config.yaml
d_model: 96
head_dim: 32
vocab_size: 2048
bias: "none"
extras: ["some layers without attention", "local attention windows", "shifted keys", "gated attention", "exclusive self-attention", "value embeddings", "hashed n-gram embeddings", "an embedding shortcut", "skips across layers", "capped logits"]
init: "normal"
init_std_qkv: 0.051
init_std_up: 0.051
lr_mult_up: 0.935
decay_shape: "linear"
doc_mask: true
Each number is 128 + 24 x the weight over the matrix's rms, rounded and kept within 0 to 255. Layers, rows and columns count from 0. Numbers have three digits each.

# layer 4 MLP up, 384x96, rms 0.0898, rows 310-383, columns 0-95
130100153100091138165143116104106119132134122129178140171146154151100147106107120142136138131127147142085129141055088153171144124098097147124103144157101138122121158189127165078125148128121078132072159118120157127163066104150142159117152168151112170127116078119113115137109183126145113095
161107132152102158102129103100130119113142122148131084148067127170141142112081139098170157137113104160143132067088157117118135113152140155170118204144125119143134071150126149085155151106122137095142088095080098169095150185115150118111158113145136146140163169100111109141138145069118135126
163148134114133131120140134135110138115110095095136114168117113134126143134146137112110096141151131136139140105127146132115124133112127142117120135108112117149106151115089150116154140150128148102110145150138148142097110172124155138110141124114143135174122112117114110144134153119129088096
120158126092123179135158130055162122128181131114079112166148123163172114080118140168127173131130094148140127097139123116129088104091140055113162162125169113134107112108146122120135126131079146140139106117131102145144157122110120125122184160154130090128125106148139132153155138106086132118
122110132101099072138167159130183078095162103124170163146143135119163165154115095139119134142125144135086125095122102151124167116121109143130198118147158124135098135149112124086116157111148113110120103112086109121123151125138167121068128166137158113107134125091136124154119142124133129068
184111145115144182112119140072120106083187100079169156151114175113149129143104092111081135097153126153140164138117157112129149140088147149175113189133116084106177108105103161096096116092129161136132132162154091107113096109129134165100162162167124094148119099134151130149052191125101088121
134108115143104127140152155143158144071162160128110116127139173138129120138133069137151148167200113133126197114139157099110107124172111091118111171121120090133157134156122122104142109171125141071128140136098103183139052147084112134153118114186137133120110122115119139133130168058107116094
133122153143103161123135104149187110068138148140112112126101161126115145162099148136149163182088134103136114077117119073168134118128136116112167113104105139125134119142119146147143155117133098124187093123131124106137130116143132097148121127169060116134147124097138140153082164105156123068
106144091150108147146158145167142162130163105102129094132104114104089122117105099141154148149097151135164139149084119095119126115078120135169125114118102126141159156119136133128125133158118138159153134140120089113119126139151146170110107117106142093111174126151129093140110126124122117125
126139147106148148153115082097145123125132112129104159115141170133119115137153143112147141124162109138139152085095154105160152095127135141162118146115149135141104130095083130087199129088104151065138164123088141151093162151125122109141121113119123136152173115151136095119112113080106125096
116104169132139152154092130124117132103114126145117108145114124156169138163127111082161130162119142151107135113095080116136120139108144137096124144144122144140124126137120166118138158135112110149123120139102135157141155129080124137083126122144119148108143147116111115156091125140115138132
143180133121155172102151113136100124162114141161132133149103142159065127155135122109100128145104137127140123101097174102140142102129129126181162145149117102152141142104062126103098113178131095132114105123084092130144155096102116140138137135118145132115148119114143100145142156110154124110
157161128125142134146081153162127116080158139119159122140094126140122116138094129116147071090132127153154146092147098175145156113135066132110115116177111109146133125129157170120135175147147150152139115105089153128146123106095125096091162119124130124155131146160096113137128129100141117114
092113134164099143130134127138152145134125093107131126098107126139081142140121148123136135125153119149150162149092142087140123185115116135111157115158137088104133129120093134105101184173104111052149172119122140134107150142178124107121136152118103127136142090131143125181124122130132115112
114154124156166150121149085137137182128137092121176176129116102095138164115126099119134102143151121150097145153093128168170123167115109082116138128145122132115123122102122149106137114121105110103078160128067107102116116147093091187114174120156149148102184133095184109102091162102146131160
103158135148135137108128098112107159133115152136101104109121103132133134108119145126118122137128147111108112121086129132159122145138100122127087138128120112136115131141160140095130143127143146147113121143134150166124102123136121107125144132108145139163146149116137084116134136137120084180
120116089122102142122101115104142129135145150140117105120143131153098150138099123153120146150132112138119164114081122167128119119179148123144130128185172117124171106121148122130159116142145143148127132119137161126095106115128155130091142179131103136123158135093114080105083141147143075131
134148151108142143131169103128123131119123157105129100129112135103139132127139121105118118161145134129138117114108183124125130148118153089141134156132115129158135095142092119103129146124114172117079154101149140149115088119106105122131168134114138125130167127104115138122172157125107095121
159109105123097118132131140107121143101131129130130160128160147071140153158094107114188173105116075081087113126128095165153157113150100141130164129132115065127146132096113167112140160119122118125158109157088120129177096112113100146111133139114090118148143115091132119182136129155161157136
086215120110079162132108133123060093145155113126180173117135129170141138088129141164121105170135141131110136101167127153136135142103077111171158131155140118159145125116132141098096112123099127105078116120088162147159125118118127164104152149121085081100142139149159098134119126122149140116
201195083081136138160125080155128106061147135083145165152127146131124148169097096119093149098158106154139138128071160083147151198143111138145088132178135151109111121161093126105120128121132093089097154082120136145147110115136138124117159134122162120082157133141133093123114143141144099130
163167172123123095154135126086122120090162100149130173126126122134109139121094089127118084128119105138140090115102178127178115132109110129165094138175179099116162097102095202112118140122110129173161065137122113108182184093129132119140171102174095145150175099083183085125121154145128090142
128148135099109140109125115135116102135120132050124112164106121109145135115112133128113165137156156107136158116144160125114133106104122141176143152109101108185155128100156147105134146158119145119144135136125146103115129089150136144098128103142133130131124124109150135142143150084119154108
165115142157089103176154116077141139053127102134100160116135188121119112117123088120158116112146140130120134108114144102122159162127098136128136163123166145119156108121082139131157108120149128097132120127109094143127102140155101160112165122135112133158124121085156126148123140143133141146
140145090112157124135145112153132148123117146112098132132127104149120119152150154127130139140125120125160129135120134142118114085121109119164163117144153123153125119106109141122116127076127155123171124161140113159088134153130128152124108136110154125121097095138130129135126113095101124101
102145156137076132131127136133134147102134129167107135115103151169095121109076132104124156143133133192127130125120113146156136123082123102201126126138125102104111094169118154091109196143110157159114141141124113128128141135091138125110142121126158107159201137082097169114130108136103121110
143113117118140105170129107141137147141146132130109120168122150124172135151125140131149117111127126114130109091083158143122158107158123127110122106119154094146109068095112129131141113135134143090131108077098094140145107136075146138118161098111123144126179153137124125142159146136137092134
134101116106096135180131088112122196123177150124136138104153102098132168109137098105137117117093120140111159141116137161132126129142134117122148127119172131109102148122103124127156136110148112117131144159145090124109111133119146129119142133127145127149120124142139123139127153143130126126
128115126134139161139095064118141117121137124116110132128154096143128122108117123160125120098130123103160123155138095152146144172089141105138132125152190136136152107141154148096144165105127117126106146126108102204101124147076129094084101175149065093164167104133116122165154148126127140160
129110165148140146121125136110140130092132107137136151130155090090163139167090088118134150132110135106115125141163118132121183100103098155165113115150145170147156152100086144110132124144078099139100128137126142142124148091115126124090138151140110122134161120157150132103109110154114160109
128114115101100140134098125165147126131154137108162128132170118127161119127081143131128140182149119146116127113108174114129148104148179133114118157133162096146127111145106177103128129166141160141105114060121106165130131163064108114113147169129095100129112121115117147141110068165094106121
180135110110106125128145095135150143104144155118141121171154146101111148109146144128080112143136096175148179085108154122131163147072121101116171165127150101106108116173114130128135141105095137115130146123153112141091128107118127142137129149112129111112118105141113130121139148135113131112
115126110133109131105159132135111130123140129098113148134120136161138115158149106092149116129118130103163119098103092138133127171118067095122111135154142179147144137091104145152106125125117143126136140144108136128160124125169165140144131107151114093132138082142142115157138139130093114108
102126134194166103151103130105167159127119123130109144133155114131155129142138143084184114127138079151146098098131132104173104122094107127140120139159106110131115146107072132094175155129115160121161117093097115145117145082119095145114139117121146140148124169100112129185132129157096125137
122118167186117120118112131131144112091121135134134137135173119178127152135098138088160161166096133142153136150136157164178105120119120112105103112106139085135103171160123103110136111102127152085125107121078118165145127122094151172109099109112121130116163167100112083210137126107113097110
155136145103153105136110129105118158110165157113127136168114136114153151129144113113149118100095121086135126136133147133159135126109137101111132127115113137111162116149112113130111130140096142116089101144123172129110135101137112120142130128125162150135101117076118122117131127149124136113
113152126094135120154156143117124097076164147124111153163155138091134144141120124072113151113127109106126181139136112179117141111095137125148164124106099089129134137097117166114098114181131155127143147149138138109134106108116123142106118129115093156152119155137143130098121134133181121124
124146117093144149135125129107119137137158133090072123158161124122155107114117146133119134164076113120115137123141113165127109167102131085132130151141180084148129112103153112133106134126088150129102121150135122154139105134125137161139107167116154091087183139182129113145096108114122101124
094168117125144121149130121149162103132133097077144147131110165154112117119090135146105107129144138143139152121154137171170190124123120114183097131126122100145128098125095155122147185100105148156154130134108107111081109152133133146127114137122093143106151125132104070162131145089104106137
166117122111107169143149075126127142109122117117089116123150148120137128166112131120165144117152161134119140138138152133147139129143170109131112155124132122161115105102148100098130128128119167153120150138097094175109082108089154122127124133117123146127131089095101088140137162148097114112
108138098137123125126109139105160115133133088089131143135138102155119156158123099102087150155131110055107127137114129135135145139095139075156155132132134148116167149128145116093122147097125144148116131115126134141155150134095104155053118164107100143142105152133182125145097095138154175148
147125120142142098126155107128162161136110152093111091152133110153137135102146125150127120097115106143114129091151158107131139165137120089140119120159118148140117145166101100150166129138139117130125148113116150155132110114131124117133115111120119155142126112138107131156119146097070116130
169123109113108107169124130149133139094133172145108107156135160165123132139137112075105119112131105160101133126107128118102185131137123138133131134119160149119150155120076147136133131149095118126127130120109107152122099132126114141126151137133136116086120099147112142165120130136163156144
142112099106128132140143139108149142083126145115107133134149145088111123138099120144154091100128152137149109127124174153158126137116134131136122139131096110116148140090128157126111119135116174157133091120126127128100109124109182112119140167098137126122100116153135075155117142149134158139
131103125108122132138139116140140157123109146092150135144148133122150111123127120104146127146095133128162114133155140129173112138114099121087099121105142146094133109109109142098143141088141142106137100118117138158158115118145153125133177102123119122152144099175167127164077166119116142144
136116130161062112160138132083131082098161070122138181140082132146151137111075066140132106109099132120100163142134169165140114167116156132162096137144130075178198127173145162139168130144120107154111116103117128085166130087162161198088162163181084126177132087114149148102122121123089074094
150117105112104120117202108144127142147137116107135129151132142100107131134130103131146114098149145133189133141148109112135145136122099098116162106104152129126142098107155149120136108136142143142151129112089098149121113109125162154132163099113136124139098170110125134101100171133122120100
140139098172114133143100111157148112119152122148155153129117123158102135112082105126106105132152102157124125109150125143127120145130109138137168137108144133130144107117084112114120138150089105141119149134148102164116153180147147143129117110146128096134177144121142084143093102100139113123
083180151127096136119164126129130117132145108137115121177089115105118170094137119135113179109127127113061188107131122167135124139129082112127125164128111152168141115122067106158144139176085145158153073114160123120135147130111161121116107131143104125135112138163131132147099141115145085105
091130100122117102141115109128171149097112163172120120123126110168139130160106140142149150133127119111089148114125117131159131144100146075089125142151103140109095113162125161114136121167122156163145153154146163134140138136084126122089135136126167107178135095134129114136136127089118125102
136115150121126118130134079113103168135115102133160122116161126185138127130118130134129098083135091199104127155111148108155151117155110155120126129131095092151120119118158140141133113144136129117105134123139139136107124100107118144113139121144122132135138166147119100126136123122074116116
114100073078131134144162127089113151130124118118129148166142146138122150135139116155134136142137090129114122096118112133118129155092090117141173136131141149137170114108122122122196158084085114105159112112108097143139128145139113180140109134116123135097137129129159163147107121125114085128
117117155161106142114156108119146135100145081113126115147101130098104135119130119129098124165111137121112155133117134108164156151122079061140116104126118095154154187140132133146108094173116143164146158147118100144098154155123122123130095133105134123148105142099105103136124166170181125101
138145107124108157141113150102101117114153131107135094158083136137108109141113147116156130171131096162124114137131139161123169153144124078164141138136187125159105123153100096150103146174142171170115161102096099121125107186129108146109100189148100118162121104106125077132122128128123157118
091109102167096126109138127148128094131081099128117141132125124150128099129146153148097123136157130123130157095139143129114146129152123121139120115147137124162113134092149130115150119121138089135129133114140096143152108152134140148137149134126122119118145126135143152128113125124126135147
143097120114079134153196114128155114139191130151117163148164143117138143149091108127180146122133149117111153113139097174126116115146068122126134122080134118154153120082085132115174090151117138124108140118095097186127121119080130131069170118150108134197203148119149126104094108145099087099
098149107102116153136108120123123138112131098078129157122076118131105128158136120163119124122113112144127150165126125162140125116120121144125102119132113092124129161144137123125134143146139125104092122121129155125108145137094153126153189116129123129185150081150163086141090078119156095095
088132129091149171118112117124113129105125140078103148151132118147121107128143113166125105127122131123137126134124185140142125136131141104110125126120086126163116134138139117117160185122088173129148125103118138149172131133141152137131108126154119139114126111132086116109165184118103118112
160183093145131094166134119085174129109147115112109173109143134137123129091100145138145121084177125150114141096112129145151160144115084151142133165141139138142087135117157124081113145124118107116170105124147113153146142122155103152125092090139132105168159131121113162124113097081137103064
133142123110133115154123122101134157088158140113145116147136137118146197149141087153127144119111102169137132138138123139128159137104147113107140128129128145137098094134061129143153130117114137111102117125127125132096133116104134120122116101116120146078112103126141129157133145122141142098
190145099158178108173109131112152127112127142096118141115165139156136140132134131123110175132152099170088120103147102135116184176100158109158123158114123139152120153097071135098133143126106174130116122130132126174124138159077120113091145152096131086089144101100145134149146123100119117090
152100109099134137108150097091123150129108154130133102168112100113090131118127142119172122140114140147114139113164137129130154162146099108116150169144129125124143105140128123128114132119145151154131154127126121170092111126097131134091116140131125130123192117112111120135097104097116158160
187116137120129069121135099089113103122157152107130143120101146109118153112123158131128128126130130158082144116103131156131141152178091126124162155174136145147153105148152108125094157122104127138120156115078112124147152167093119122066159133138100103145134145128120068108111174068136110134
153104108149140119128112128101142127117143111126076143149098141117166122076141096119138109151144125135135128138142137103110110131166144108124073156153154172129102077114111156136136144133124169151133156132130132154114135144121102138113139116162128121158128088153133129151086150175130101136
143191149117129101125137083129094102100126125129099119132085161129178138147129088127108184132090155139061134125106133103130176121114101127141126135100126135130130090133089139080167124131094160135098116124098141159152120142138143189102119133183092147145143086158121135202144168141140097156
124136091125146140149201086084188139144124116097142123125103157128147113138113143142140107117135136140146143093129161122166146093139095133138137130137093104176139110121128108123137104137140146109171166134103127137125100079122122106129131120115150104120126101146105128144135137150107100101
161118083102127102148106140123098120117150160085107144146137124139160111152083132140188182124137154134075160142122153131189128107117129124145102133157095118169138132124154086098107076121125096155108153129122135121132118085140107164132137115142155109171103117107141125156125083144144097137
099137172131132127140179127160134082128158074147154116128124182122140153138064138143163120133139151151147125037135164141170091092129099106144137160116092113092119098158114107107134156131101142167143105124111114129109094133145172106110127135131132152111138127157132106117127143125123108133
100134160128134156130124109125113145115091172147120114139145123130119129151117124146145113120119132140127113110128141111181164122169103121178123117112139092178166164069113132133164108129113123112154130121131130119099149118104103141136117159136130136150148080150125064127126152104096145122
132149159095130123152134111134145121150122151122102129158156182127144135096121103122119136157124144139134132110116136164152114147104105088131123115107094130127123127083121120130100138135138156116093115109112102125146108124141122129139094122105118131165158141153096087160145144166089103146
142116121144129092106132111078129112131129084120098130111169118149185158110138121088177151208151105143086172137113110136130107131123109101104094144144174091109139147095104180119146133159084176120126097113166132117127159154099171101101168131121129079103172092128105149171143131159149113095
120150120147165164141113138126136107117108121113103115163104101137114132115151122122144134131110110103114139144167119111125109121149114117129096127156152140121141145120133150071135133131132142089118145135134121144102139136105172125086139177140094166139138105123185151143107140071097103102
172187120101087115146147142097148105107161124134082126161092142116096148131140091140158117113098090138114126134152134127118128165139130098126147130160128117168142119115139139141130116121101139119128140096092138140130118118137137168125139158109129096116110125135107150120129131067093129147
117098139173128101131135073151110113136116133085111153125129128109133143106096098160119162144132090145146112131159129172127114136118127104124175135131131108142178151093154146072098138127068179105095161143071173144101078147103183146112158138152105143161133149132113097128136122075152091109